From a checkpoint of a small transformer trained on Wikipedia.
Training: 94M tokens, 5707 steps.
Each number is 128 + 24 x the weight over its row's rms, rounded and kept within 0 to 255. Layers, rows and columns count from 0. The size above them is the row's rms in percent of the matrix's.

# layer 11 MLP up, 640x160, rms 0.112, rows 107-149, columns 80-159
size [100 102  99 101 111  97 107  96  97  97 102 102  98  95  99 107  97 101  97 105 105  88  92  98  92  93  95 103  92 107 100  96 102  91  93  95 102 101  93  93  98  99 107]
[[105 137 134 144 127 122 139 109 143 133  95 137 130 136 129 159 142 116 128 121 135 143 135 113 132 162 128 127 121 118 128 150 158 132 122 146 136 148 164 132 100  89 113 130 144 116 181 144 127 121 161 163 108  80 107 136 117 132 151 135 118 139 111 158 100 124 119 174  94 159 153 124 152 117 115  90 130  59 140 121]
 [126 124 158 137 118 125 109 110 161 121 100 143 166 122  98 155  89 140 160 154  98 177 131 168 114 117 114 131 131 117 147 116 108 109 108 106  89 129 153 103 148 142 126 105 168 143 119 178 113 158 137 134 105 139 144 111 121 114 132 119 171 167 142 109 139 120 128 124 153  67 107 117 166  80  78 114 115 156 108 136]
 [117 139 194 142 125 144  98 140 122 154 149 125 119  95  99 113 154 119 100 160 125 122 126 127 138 119 130 153 135  90 160 124 109  91  87 131 128 139 136 129 124 151 121 128 103 134 154 118 129 165 146 144 138 111 148 131 107  95 144 148 124 140 107 141 104 151 146 145 126 128 152 139 178 127 111 170 168 114 102 120]
 [ 93 114 129 147 169  90  93 191 127  79 134 165 124 110 125 103 161 120 107 148 148 111 129 139 143 148 146 127 123 149 157 128  88 113 128 112 151 141 161 175 136 101 120 138 126 126 152 170 121 116 139  92 146 141 119 149 148 105 135 126 119 130 130 168 108 156  97 127 124 133 150 130 132  87 126 142 173  61 126 117]
 [111  97 178 118 157 107 109 143 142 126 142 149 117 149 150 127 130  94 117 155 144 101 133 133 132 105 114 108 128 153 121 135 132 113 162 144 154 128 184 130  94 112 154 126 154 155 110 120 150 177 133 156  96 141 143 146 158 109 184 149 116 178 138 115 131 109 113 155 135 115  97 136 118 106 149 110 121 120 107  88]
 [141 125 123 151 101 161 113 146 164 109 107  92 126 145  98 159 155 155 133 132 128 102 114 135 148 129  65 126 135 114 126 116 137  86 122 150 147 113 124 155 105 152 152 162 147 119  97 167 154 100 133 120 107 138 155  89 124 132 152 179 136 127  69 142 110  93 141 132 131  85 120 166 121 145 144 114 134 142 112 127]
 [175 101 142 157 156 127 100 114 178 149 127 155 102 126 135 120 107 153 128 131 156 131 131 112 105 126  90 139 160 114 123  92  84 153 151 157 131 132 132 154 133 140 148 147 154 138  76 120 121 170 140 159 122 139 111 148  93 150 132 142 103 168 136 126 125 135 110 115 135 131 180 136 122 133  95 136 152  81 143  90]
 [114 151 197 128 160 126 154 111 110 161 186 200 135 152 168 137 112 138 149 125  77 139 105 137 106 125 120  98 124 125 142 134 133 138 130 112 119 104 148 129 131 172 111 126 138 165 111 129 142 155 137 158 142 123  90 150 121 115 162 152 137 110  76 140 117 115  97 144 129  74 149 175 140 109 114 130 125 132 109  98]
 [114 120 106 141 150 116  81 140 133 135 171 133 131 144 153 131 151 131 121 122 143  88 139 149 118  92 129 132 118 107 143 132 154  92 163 152 121 165 127 159 111 124 159 109 136 104 158 103 123 121 114 120 117 130  80 122  88 121 159 118 138 147 141 116 147  93 161 126 104 150  95 132  99  83 115 113 151 107 120  85]
 [148 149 109 139 112 152 149 160 105 125 113 148 104 149  95 134 117 120 112 129 159 119 144 133 101 114  96 110 115 105 116 132 145 136 113 147 134 160 141 175 159 148 163 105 116 134 137 144  89 145 129 167 135 115 116 170 161 114 151 100 108 123  98 115 112 159 147 149 124 129 115 164 114 124 131 154 124 176 121 149]
 [ 94 180 125 140 175 170 124 130 134 109  66 151 125 169 104 121 134 119 110 161 126 132 121 117  98 122 104 149 122 130 104 121 134 122 121 149 133  90 127 146 100 109  98 171 144 137 145 144 155 106 132 157 149 160 134 157 139  87 140 141 119 125 119 151 101 122 112 138 145 176 160 167 160  93  98 149 155 126 142 117]
 [137  98 145 117 166  84 149 132 158 117 118 137 143 145 158 136  99 161 110 146  75 159  94 146 105 119 171 129 126  87 137 109 112 129 119 120 115 117 113 165 112 154 157 112 148 130 118 156 117 125 134 119 157 130 101 128 125 157 175 133 161 155 105  67 142 135 168 184 143 127 171 120 152  92 121 157 150 135 116 128]
 [136 124 113 113 131 156  95  92 126 126 103 127 134 146 134 134  95 123 166 184 114 142 135 128  89 131 126 127 128 115 142 135 119 130 138 145  97 139 173  89 117 100  95 120 130 122  91 193 156 115 135 118 130 130 110  76 114 138 175 130  58 110 143 157 124 134 142 147 149  83 134 145 137 138 137 112 118 145 160 117]
 [153 118 119 137 139 143 143 103 159 138 143 140 198 146  74 135 141 107 153 133 169 101 113 108 105  90 115 135 112 128 130 148 177 139 135 170 106 126 131 101 116 101 120 140 139  86 135  92 152 125 135 127  95 147  99 123 104 137 164 139  99 146 138 137 146 156 115 129 117 140 155 115 137 125 138 140  97 149 140  59]
 [110 141 136 171 130 152 149 118 147  98 154 132 157 114 113 149 156 138 172 137 164 127 123 148  97 155  93 112 102 124 118 108 138 128 138 145 113 165 140 110 162 134 100 133 143 146 120 102  99 157 149 132 105 144 137 138 133 120 106 192 105 138  80 128 133  88 117 147 134 156 136 136 153 132 156 115 127 167 134 133]
 [163 134 159 121  98 119 128 147 138 112 135 167 139 117  97 121 128 109 129 136 134 111 196 103 114 159  91 150 104 130 144 117 121  92 105 141 158 136 142 115  86 182 135 122 153 122 140 187 140 128  57 116 161  73 114 160 143 125 118 127 136 130 135 124 130 122 154 143 117 125 155 125 128 156 165 117 137 137 104 131]
 [126 131 111 157  99 103 144 123  87  67 123 120 127 192 161 142 127 124  98 137 111 105 123 131 130 148 151 115 115 124 121 108  88 109 160 147 124 168 152 123 135  84 139 132 107 165 130 127  82 106 113 137 116 138  97 117 122 136 147 132 103 163 118 137 109 161 192 135 108 113 144 129  97 152 119 164 133  98 112 102]
 [119 107 142 129 123 100  97 136 178 106 111 121 108 112 129 145 144 134 138 132 114 153 114 146 130 143 136 142 142 132 135 120 121 156 133 169  94 117 176 137 146 136 145 176 133 151 174 143 144 127 124 144  87 138 107  99 135 134 129 155 113 160 161 128 148 163 108 171 111 110 141 108 130 122 117 141  87 102 104 141]
 [111 112 131 166 156 146 108 146 111  91 166 138 167 142  89 171 130 131 152 105  77 146 128 109 132 111 116 158 106 128 116 153 168  72  96 131 101 110 151 103 136 136 113 123 168 132 153 152 122 115 115 143 121 126 172 134 139 123 183 165 163 152 119 175 116 126 146 135 139 111 112 148 202  54 127 152 108 170  95 124]
 [134 118 115 158 162 138 128 148 176 129 116 146 146 124 124 114 120 158 155 174  93 175  93 124 122 119 145 138 122 157  90 122 104 144 115 113 160 153 147 117 129 181 102 138 127 119 122  99 123 179 151 138  78 142 167 143 128 147 130 140  84 158 145 156 146 129 115 138 164 126 163 153 128 137 113 122 148 139 112 132]
 [148 127 179 185 137 100 102 143 128  80 127 133  85 109 134 157 137 118  96 123 139 101 177 150 129 109 126 123 112 124 134 116 146 105 106 118 105 113 126 163 123 132 166 153 142 145 147 146 118 108  86 124 137 113 152 130 130 148 140 130 169 135 113 130 149 121 130 131 104 133 140  96 127 112 124 144 147 124 137 126]
 [113 118 137 150 153 180 103 179 109 165 149 135 130  93 128 181 119 132  89 141 128 148 122 131 102 166 149 100 120  96 108 122 170 145 128 116 171 140 160 129 109 103 133 155 125 133 144 122 127  98 118 165 127 126 144 113 114 141 145 126 124 107 101  92 128 122 156 132 144 119 136 141 147  78 104 126 133 160 139  96]
 [149 183 147 144 154 109 113 132 159 142 151 101 151 134 127 155 140 128 118 130 124 143 100 111 147 119  74 189 141 202 139 140 115 159 104 147 191 128 164 148  91 165 119 129 111  82 112 164 206 131 123 130 130  99  93 145 132 141 116 139 135 110  89 101 104 109 101 140 104 161 134 112 144 110 130 124 127  96 105 119]
 [123 142 175 156  90 130 116 102 158 132 123 137 153 148 121 139 147  93 145 159 106 158 131 127 125 111  82 135 112 159 112 131 148 128  92 136 130 139 153  87  73 168 124 137 137  88 128 177 128 136 122 146 160 128 128 109 114 124 159 132  98 145 111 189 103  93 110 118 104  97 138 183 179 102 120 141 121 145 138 141]
 [125 147 116 164 107 143 144 132 143 121 135 146 159 142 120 141 132 120 147 114  53  96 146 129 136 133 131  97 144 152 156 119 147 156 135 153 129 147 148 103 143 129  94 130 123 127 106 121 167 104  96 212 158 126 112 116  99 103 188 142 123 147 106 113 120 127 144 112 152 143 172 128 188 139  98  89 148 126 100  71]
 [157 101 111 144 168 132 134 122 169 120 110 157 157 136 112 106 100 125 138 122 123 131 190 151 116 124 102 122 121 138  70 147 132 155 162 170 154 122 153 137 156 109 151 151 138 152 103 131 162 150 142 131  94 136 137 123 157 123 175 138 130 160 121 130 121 116 125 135 106  99 136  92 153 112 106 102 142 186  84 103]
 [112 123 148 121 117 164 153 129 166 104 138  95 126 104  96 139 139 158 143 145 112 120 135 138 110 139 139  88 124 169 139 127 101 146 139 178 204 129 143 150 108 146 110  95 102 163 100 134 125 150 103 148 106 170  92 132 148 112 128 142  79 124 123 138 134 128  86 125 114 115 129 129 159 156 113  98 121 117 105  96]
 [121 149 185 140 169 110 144 121 139 112 110 112 141 116 122 137 100 157 119 120  90 145 116  94 119  93 107 136 107 150  67 110 137 117  73 169 140 146 128 138 101 103 147 133 176 115 115 146 180 187  95 130 142 142 113 137  87 128 106 132 106 140 123 152 147 137 148 145 138 116 144 142 110  99 125 170 109 118 153 102]
 [137 102 135 170 156 122 160 157 109 137 119 151 130 108 101 177 105 120  69 116 102 150 155 114 113 127  83 178  91 164 116 155  87 107  96 128 145 133 120 128  85 134 142 126 127 129 126 135  96 119 161 156 115 161 105 163  98 109 153 135  74 142 122 168  99 135 128 128  88  90 131 129 142 147 124 118 141  76 114 107]
 [148 133 109 148 170 140 127 142 139 118 157 107 184 116  96 123 101 147 121 126  96 162 107 114 114 116  73 114 165 114 127 125 190 129 140 102 157  92 130 141  88 112 136 135 167 116  88 160 151 146 158 134 151 100 125  90 103 123 116 133 116 116 132 133 126 116 140 167 136 119 155 140 130 138 149 150 114 140 121  98]
 [120 133 105 131 128 142 148 102 121 101 143 115 158 118 132 136 129 136 126 165 126 169 129 115 122  81  57 161 140 133 178  83 132 129 118 135 153 141 155 110 116 139 161 148 133 107 128 163 153  98  77 144 160  94 175 158 143 130 119 144 142 129 135 111 148  94 134 158 121 127  98 109 146 132 134 129 101 128 114  56]
 [120 169 125 161 121 183 136 109 111 135 116  86 151 154 146 109 164 141 112 153 131 148 158 100 124 161 130 141 108 140 134 130 124 101 126 110 141 159 109 125  56 144 125 142 124 139 150 110  94 107 128 153 105 128 134 142 143 163 163 160 153 137  83 128  91 117 151 151 149 131 123 146 123  88 114 124 157 154 140 153]
 [127 154 109 141 181 140 134 113 119 134 147 150 130 162 121 125 103 123 128 115 109 104 106 120 137 125  87 117  91 125 119 146 138 127 163 192 173 146 148 120 157 140 148 139  98 116  95 109 150 160 155 132 123 131 167 125 107 119 127 158 121 160 151 165 114  84 141 151 139 123 100 140  98  83 155  97 122 106 158 118]
 [100 160 134 112 119 119 130 127 133  90 165 158  94 104  75 157  89 114 122 140 123 109 120 142 100 133 140 163  99 136 137 124 164 120 138 156 107 153 142 141 109 100  97 125 113 165 170 160 178 137 126 188 135 136 135 145 128 151 153 122 100 134  71 134 168 162 116 143 135 119  97 143 147 156  86 162 136 137 127  99]
 [142 143 127 145 172  92  92 101 151  81 152 161 122 153  79 129 114 147 134 129 140 143 131  91 116 102 117 125 106 167 127 138 145  66  97 181 116 111 171 111  89 115 148 102 146 107 158 123 116 134 170 127 123 124 132 173 137 161 151 157 128 144  95 135 114 142 148 130 131  96 114 113 147 132 152 138  89 135 123 124]
 [ 94 145 117 166 124 153 134 116 140 106 137 150 138 129 141 154  45 127 173 152 136 165  92 152 114  99 124 140 122 141 109 108 143 171 126  96  84 139 145  83 134 104 105 131 126 126 154 135 138 134 145 196 119 138 134  88 157  86 177 131  79 148 149 110 154 164 141 170 145 111 106 126 155 140 111 137 123  94 104 120]
 [137 139 100 115 132 136  94 115 150 116 137 169 137 123 177 128 128 132 111 146 123 152 144 128 122 121 100 148 141 157  98 131 157 119 139 134 181 141 134 104  89  98 152 146 104 154  97 106 107 127 123 176  96 157 103 135 140 128 196 161 136 140 100 149 104 148 136 180 123  76 132 152 111 163 126 144 122 107 112  83]
 [ 83 112 135 158 127  93 113 153  92 157 145 160 146 169 134 155  99 111 130 160 143 119 163 121 116 110 100  68 177  76  69 108 130 154 130 135 125 137 159 112 122 128 143 104 116 152 111  92 155 118  91 155 128 113 135 111 132 101 162 156 151 143 101 138 134 128 136 143 138  93 160 134 127  90 102 144 101 122 135 126]
 [133 101  90 110 126  71 115 115 138 165 159 141 138 192 120 139 129 139 153 176  91 157 123 118 126 147 136 142 151  98  98 114 157  99 116 138 149 147 141 116  90 140 166 145 137 145 143 111 157 124 123 108 139  92 150 120 130 142 162 129  97 152 132 124 152 105 163 146 149 118 137 112 117  87 133 109 156 140 115 108]
 [116 159 121 146  97 157 119 133 102  85 158 110 127 124 153 141 134 147  96 138 140 135 103 103 113 136  82  97 123 152 174 114 134 119  76 181 130 129 167 157  96 102  78 136 124 146 124 168 101 104 113 131 157 113 126 142 127 118 133 123 110 118 130 168 119 123 172 138 111 108 144 138 173 148 166 150  96 106 100 128]
 [128 127 151 179 132 177 125 157  91 140 121 150 158 178 144 146 141 144 133 133  95 142 115 137 136 163 111 159 128 136 102 109 169 108 156 100 142  92 157 101 138 121 135  95 103 146 159 116 165 102  91 157  87 146 127 127 129 105 178 158 137 117 127 132 162 145 124 143 123 156 147 139 118  92 145 128 116 134 137 129]
 [123 124 143 149 175 139 119 141 135 142  95 136 146 119  97 105 133 123 121 130 102 134 140 151 134 136 134 131  95 110 154 149 141 125 172 174 150 124 142 190 117 155  70 141 110 145  93 160 104 166 137 137 115  99 131 166  98 134 163 118  99 157 121 112 117 113  99 142 115 119 107 129 129 138 110 126  96 166 154  96]
 [127 112 121 176 164 110 113 172 114 106 164 139 125 164 125 116 134 154 118 127 132 138  93 132 139 102 134 133 160 144 135 125  74 110  91 112 128 123 107 109 125 155 125 140 165 174 103 114 175 121 138 106 144 164  90 128  95 142 140 136  90 148 106 135 151 124 166 160  75 148 122 140 123 112 117 147 139 111 133 105]]
# layer 11 MLP down (transposed), 640x160, rms 0.102, rows 107-148, columns 80-159
size [101 100  98  95 134  98 104  94  96  94 108 107 100  89 101 100  99 103 116 104 108  94  97  98  96  97  98 103  91 105  90  97  97  85  92 100 104  99  90  95  94 100]
[[121 138 149 108 108 159 146 131 122 105 189 120 155 128 112  72 132  96 137 153 148 159 126 134 117  94 108 105 114 146 161 165 153 140  88 123 105 103 122 103 138 129 125 121 154 111 140 117 119 148 109 114 134  95 153 132 139 130 111 107  95  90 126  85 115 148 192  87 110 135 122 126 167  97 101 112 157 154 124 111]
 [110 122 125  68 104 141 109 102 134 111 153 110 122 126 109 148 160 103 132 165 114 156 152 103 136 101 116 160 137 126 138 131  97 114 113 117 135 145 129 123 124 150 153  87 135 111 145 140 159 121 155 119 157 127 123 131 149 102 118 125 119 113 122  82 111 108 140 117 108 154 154 147 124 162 130 147 157 161 111 105]
 [108 140  96 153 132 114 129 116 118 151 144 143 101  93 149 126  98 156 107  92 115 124 130 117  98 144 112 102  83 175 107 109 150 150 135 145 146 123  79  87 166 126 126 116 110 153  90 166 165 131 161 127 131 128 123 166 129 150 143  82 173 101 171 138 142 116  50 128 133 123 144 133  71  99 144 107 163 104 118 166]
 [116 159 108 118 114 146 145 100 117 125  87  95 134 116 151 110  52  87 137 101  99 178 120 125  77 125 127 164 114 109 119 172 163 112 131 121 131 116 152 145 143 127 138 106 108 159 149 100 167 133 147 183 110 111 110 198 171 126 104 133 111  81 129 113 137 160 109 123  98 139 136 135 126 131 155 110 155 144 141 148]
 [128 126 101 160 151 131 109 118 142 139 124 155 133 108 150 116 150 156 153 116 125 157 107 132 113 115  79 106 140 110  89  18 116 119 168 154 133 137 162 157 110 164 142 166 106 149 153  99 133 167 118 126 160 152 142 130 118 126  76 137 117 143 106 173 176 134 139 151 102 128 113 138  97 120 137 192 133 151 135 143]
 [126 122 102  87 113 105 123 142 139 110  84 186  91 136 121 150 138 127 166 153 139 151 119 101 145 121 162  96 151 187 148 116 148 148 127 123  95 130 153 121 142 134 130 126 166 154 114 119 171 164  94 133 161 129  84 179 120 134 140  90 122  76 190 139 154 136 168 100 123 115 114 149 121 137  98 141 124 107 135 128]
 [ 95 104 135 144 138 121 103 157 101 104 151 157  87 119  89 120 131  66 126 105 105 128 173 112 118 141 119 124 147 105 117 128 128 125  94 139  80 185 133 108 139  85 123 127 102 135 154 143 142 103 128 149  86  82 156 148 104 165 132 148 109 101 143 138 108 127 192 164 157 125 124 147 119 151  98 124 142 104 109 184]
 [156 117 154 122 153 105 127  92  89 148  57 105 103 131 159 133 142 140 162 122 109 114 112 114 119 108 110 147  85 130 149 146 109 140 160 128 164 138 135 119 144 160 127 105 123  87 120 137  65  84 169 103  95  97 179 125 145 134 119 134 104 140 175 118 136 168 143 105 131 130 102 110 146 146 126  99 141 123 100 168]
 [122 113 126  88 127 154 142 133 160 158 120 152 118 144  87 119 168 127 127 112 156 130 129 177 149 139 154  96 105 132 166 161 163 150 155 127 143 129 132  58 134 177 135 139 124 118 109 125  95 117 119 128 157 137 121 138 127 122 127 145 191 114 134  93 106  88 121 136 157 112 131  94 118 166 116 113 145 153 112 152]
 [123  85 149 110  94 129 108  81 138  82 130 130 118 164 185 123 148 150 139  97  94 124 152 133 112 167 127 111 128 127 157 112 140 138 137 172 141 155 117 108 150  75 100 121 139 135 100 116 119 143 107 104 126 155 141 139 107 148 135 126 129 141 116 155 154  90 134 180  89 125 151  68 148 135 129 152 135  91 110 103]
 [143 120 149 132 116 123 110 156 156 140 115 137 142 108 131 147 138 145 123 125 143 125 118 138 136 107  92 161 154 161 114 101 143 136 120 126 144 121 151  88  95 150 117 152 122 116 109 117 100 158 106 126  98 131 174 114 121 150 155 117 191 162  89 143 135  72 134 123 106 122 104 126 122 134 138  87 132 102 148 147]
 [103 147  97 106 167 171 174 135 181 163 131 151 135  61 154 155 106 128 149 145 151 102 101 104 153 134 116 112 124 102 162  56 127 145 127 128 158 117  82 138 105 116 116 109 153 128 142 147  93 123  90  78  96 119 115 140  81 119 138 134 112 162 104 130 119 100 136 131 104 159 132  84 131 118 160 171 101 121 138 146]
 [120 148 111  92 120 131 122 179  98 181 129 150 117 114 121 122 158 145 131 100 128 113 110 214 151 134  79 128 120 138 113 148 132 125 150 138 122 130 133 128 114 140 130 139 120 147 124  95 130 152 158 112 186 164 124 113 156 144  70 147 130  48 118 127  99 117 154 112 160 130 138 139 139  97 106  81 128 105 109 117]
 [152 165 143  91 126 159 144 119 122 144 129 149 123 109 166 135 145  96 112 110 108 121 157 122 134 173 119 143 108 128 154 135 144 149 117 125 111  84  99 163  97 139 121 104 133 135 102 140 141 130 107 128 158 139 158 142 124 141  76  98 100 173 105 131  87 167  99  83 124 127 130 134 131 123 120 127 113 118 148 160]
 [110 114 131 121 172  98 103 126 132 112 149 120  69 129  77 136 131 124  76 126 103 136 121 142 126 108 108 124 173 147 115 150 160 124 163 130 144 103 124 143 113 140 156 127 111 135 142 136 117 128  80 136 157  79 124 164 125 136 160 160 142 132 146 156 106 110 141  92 101 121 132 123 138 113 138 115 133 136 150  93]
 [136 137 116 170 150 163 131 141 162 140 120 152 130 136  96 109 129 131 127 119 117 104 130 142 110 118 130 135 124 141 107 168 140 129 128 118 133  85 147 117 126 175 155 103 184 160 146 124 113 114 170 114 132 169 147 124 117 103 151 131 156  55 120 163 136 121 103 136 124 146  95 107 146 121  88 103 159 158 115  94]
 [148 140 116 108  98 143 135 148 172 148 143 121 117 174 110  94 127 120 140 152 139 114 138 159 155 143 140 103 120 163 138 112 140 131 152 120 103 107 148 123 135 121  95 108 151  83 132 140 135 139 124 119 146 115 135 110 127 154 182 120 139 128 140 147 145 155  95 116  63 161 146 143 134 115 153 147 144  66 129 124]
 [157 111 157  93 116 107  99 164 151  93  89 139 105 120  62 122 150 163 110 125 142 156 151 171 174 136 113 128 106 132 172 142 136 124 153 128  85 128 122 102 121  85 161 119 144 104 136 112 121 154 178 136 184 134 133 102 119 112 119 136 149 133 186 125 101 144 125 140 157 150 153 147 164 121 132 120 138 147 117 126]
 [148 144 124 139 153 166 136 138 133 133 116 135 154 105 135 169 121 157 121 142 128 174 139  88  95 121 126 148 141  99 103   3 129 120  94 143 137 139 144 100 106 148 140 169 160 138 118 157  94 134  98 148 137 131 168 119  82 147 107 100 133 115  99 117 168 110 142 113 117  94 123 116 115 161 153 152 104 161 132 122]
 [100  74 139 170 138 109  95 131 109 139 111 122 114 107 129 165 201  82 153  91 142 183 171 136 117 139 109 122 125 118 119  86  97 138 101  96 142 144 104 113 164 137  92 103 116 176 144 152 156 124 168 157 134  90 166 125 112 139 117 114 100 121 162 123 132  93 102 137 115 110 125 137 154 107 143 119 137 135 138 144]
 [119 156 135  98 129 156 151 117 111 131 129 121 127 140 126 129 152 115 121 125 104  58 130 144 139 113  97 124 189 114 107  72 148 147 149 131 129 139 138  80 123 148 128 144 112 152 133  93 148 125 142 132 141 170 102  99  97 138 121  88 134 133  95 148 105 125 132 112  93 127  89 116 116 137 115 138 109 140  91 176]
 [169 112 103  88  88 131 118 110 117 111 107 134 134 147 124  69 113 164 163 116 103 132 166 164 130 119 115 101 130 140  79  86 103 139 132 123 107 162  88 155 145 130 116 121 135 150 138 145 115 124 126  89 145 140  73 143 104 128  71 139 128 111 123 165 143 162 158 103 126 132 153 110  97 166 113 150 138 146  99 124]
 [103 109 121 147 169 133 135 132 107 137 144 138 144 148 143 120 131 142 149  96 151 107 152  94 127 136 136 108 128 176 138 125 116 105 100 110  60 120 151 116 141  95 139 139 133 106 177  83 153 140 137 136 145 148 135 166 159 107 126 137  90 150 143 173 203 107 124 108 116 147 111 147 117 150 174 121 121  81 114 134]
 [153 111 145 142 151 125 139  69 119 115 119 113 157 134 138  97  93 115 112 166 121 142 141 132 137 121 138 145 116  88 135 116  95 150 147  92 146 115 136 109 162 147 125 118 108 146 148 179 145 115 139 110 114 136 121 112 121 138  99 125 118 170 104 137 110 122 126 110 156 146 120 134 120 129  85 176 115  99 131 148]
 [145 125 170 131 161 147 121 125 117 114 146 151 122 112 110 108 122 139 106  97 188 118 123 156 146  74  93 114 118 150 127 139 120  98 159 135  74 135 145 130 129 141 123 121 100 140 132 114 157 126 126 144 123  66 126 177 149 111 120 106 186 126 126 103 146 135 134 105 113 137  66 148 121 154 149 133 151 118 105 171]
 [162 107 130  87 128 169 120 110 143 116 144 140  70 111 164 126 123 125 125 147 152 105 117 132 176 138 159 109 125  98 138 115 137 162  95 146 170 153  84 133  99 124 126 145  85 104 119 104 132 110 114 123 110 130 161 151 117 167 113 103 128 127 178  86 122 110 116  83 144 117 107 144 135 113 174 124 111 125 124 119]
 [ 83 126 134 112 105 142 130 147 157 150 127 135 101 135 133 100 127 106 103 150 134 113 116 158 115 106 149 140 128 144 140 132 163 133 114  88 111 127  93 128 127 118 112 150 146 122 111 159 115 123 135 150  91 145 170 142 147 167 112 106 113 108 129 125 147 104 144 124  91 115 105  59  91  79 130 102 120 140 180 173]
 [150 145 119 124 106 132 125 192 110 108 117 114 183 157 151  87 134  87 158 122  87 158 153 148 146 170 173 141 151 103 137 177 130 116 135 138  98 139 124 138  85 121 122 156 120 107 140 141 168  99 127 142 126  99 144 172 161 134 119 116 148  96 125  91 113 125 120 109 117 134 141 128 129  93 128 103 149 123 148 154]
 [141 138 126 114 168  97 135 140  56  87 152 106 113 190 109 106 173 124 111 111 141 126 123  92 137 130 158 119 120 124 162 188 145 133 120 145 125 102  96 162 122 146 140 157 155 118 134 148  91  90 158 127 179 128 101  93 104 100 139 158 100 108 159 121  79 140 115 110 133 139 101 129 128 113 106 133 114 123 185 160]
 [146 123 186 123 126 130 116 150 123 143 137 122  96 124 141 117 165 100 156 140 133  79 115 193 156 114 150 148 148 122 115 113 146 108  94 122 126 137  90  99 173 132 165 108 119 112 137 109 183 114 112 126 121 122 129 155 131 151 123 140  88 132 105 121 120  92 130 138 129 136  76 141 109 125 126 118 117 140 115 130]
 [117 105 118 147 147 120 104 121  96 140 148 133 122 116 128 110 121 120 109 111 159 134 153  92 102 146 175 131 141  87  94 179 128 121 118 104  95 120 157 112 142 124 129 167 142 115 107 125 136 111 148 107 151 144 126  99 118 116 119 122 116 226 119 148  82 170 142 126 135 115 118 133 135 154 129 155  94 127 111 137]
 [104 127  93  79  89 141 103 139 163 139 167 119 141 139  92  90 178 131 141 100 144 141 107 167 178 157 153 122 101 116 121 121 118 158 144 149 113  84  96 118  99  97 123 100 131 117 120 160 140 130 124 142 102 125 118 108 136 174 118 122 150 136 148 158 100 153 142  62 152 124 137 103 131 100 110 136 168  88 131 158]
 [127 103 168 125 128 154 122 131 139 141 121 130 102 144 162 124 117 163 114 135 121 144 129 130 127 135  94 159  93 109  74 156 102 140 132 171  81 145 131 154  77 110 164 154 126 146 148 118 131 134  97 129 160 108 148 114 121 111 164 104 153 141 158 120 103 116 146 143  94 133 166 105 150 120 149 126 121 119  76 113]
 [139 136 102 135 111 102 124 103 125 151 125 128 109 129 124 108  65 157 201 139 117 162 139 134 120 132 148  86 135 126 142  66 128  85 138 161 163 127 147 136 177 134 144 134 108 146 148 127 121  82 170  89 113 123 118 104 120 140 133 105 116 147 159 140 203 178 138 125 161 110 137 105 119 150 116 133 137 114 107 153]
 [148 154 113 130 103 134 147  87 106 176  89  91  96 112 177 145 134 134 100 129 133 127 131 156 131 134 144 120 105 110 136 104 149 146 172 138 153 123 165 120 101 108 149 121 138 162  92 134 145 159 135  70 135 117 154 103  88 118 144 148  93 204 122 125 106 156 135 134 125 117 132 114 106 151 147 161 101 137 107 134]
 [137 150 137 122 107 147 101 143 108 129 187  91  90 138 127 102 140 135 127 150 131  99 183 153  94 131 189 145 141  96 126 114 126 109  87  97  88 145  95 115 142 156 129 127 114  99 129  97 121  91 109 136 146 102 128 112 174 102 118 131 138 107 172 111 122 149 125  88 135 142 138 146 135 149 128 147 137 113 132 105]
 [154 100 124 118 107 115 111 154 112 148 171  97 119 183 128  93 134 116 125 149 159 129 125  89 159 110 116 104 103  99 142 101 121 158 122  94 115  92  96 125 119 165 140 118 128 144 149 125 110 120 123 158  94 132 139  91 138 165 126 129 142 166 161 156  97 172 159 183 136 136 151 111 165 106 106 110 106 171  88 132]
 [144 115 125  98 126 133  92 125 117  63 151 120 169 137 111 151 148 100 111 113 136 114 151 124 138 159 126 176  99 156 193 112  74  97  78 135 139 132 136 131 143 133 131 148 138 112  79 115 102 148 143 124 123 120 174 128 105 124  94 145 120 159 149 131 133 114 159 121 160 150 114 159 147 171 126 140 136 120 128 145]
 [111 109 108  71  99 142  75 105 131 123 102 100 111 139 131 147 160 158 110 132 119 156 169 143 154  88 107 160 141 125 137 116 108 111 113 145 145 163 134 113 154 121 101 129 119 107  99  88 128 159 167 159 120 170 125  99 100 121 105 128 125 147 153 155 133  65  95  84 137 138 139 108 148 157 152 146 154 159 107  93]
 [122 128 147  85 109 114 165 137 140 149 141 145 136 144 147 126 123 129 143 139 136 133 127 119 145 186 121 158 140  77 105 120  75 154 116  60 144 121 112 138 143 149 131 109 149 102 132 119 132 120 128 143  91 137 103 107  94 145 111 134 124 157 139 121 117 122 135 158 156  94 104 127 117 130 103 166  85 118 160 129]
 [ 82 119 110 142 128 132  83 165 168 124  97 120 173 114 143  87 141 103 119 122 101 109 151 143 129 107 152  96 154 152 115 135 100 143 136 147 107 130 115 171 110 135  91 162 115 109 177  96  76 123 164 152 114 105 161 137 145 121  84  82 152 155 132 167 133 115 101 115  87 108 131 149 134 190 148 134 126 125 132 103]
 [114 104  92 111  96 136 112  95  99 112 130 104 124 130 113  96 115 145 125 129 163  84 165 148 167 107 146 103 108 107 146 139 121 119 133 130 174 103  99 126  98 112 130 108 122 144 167 145  60 127  82 124 150 173 159 137 115 111 130 154 118 158 128 108 165 118  93 128 132 108 106 143  88 118 164 140 138 145 133 127]]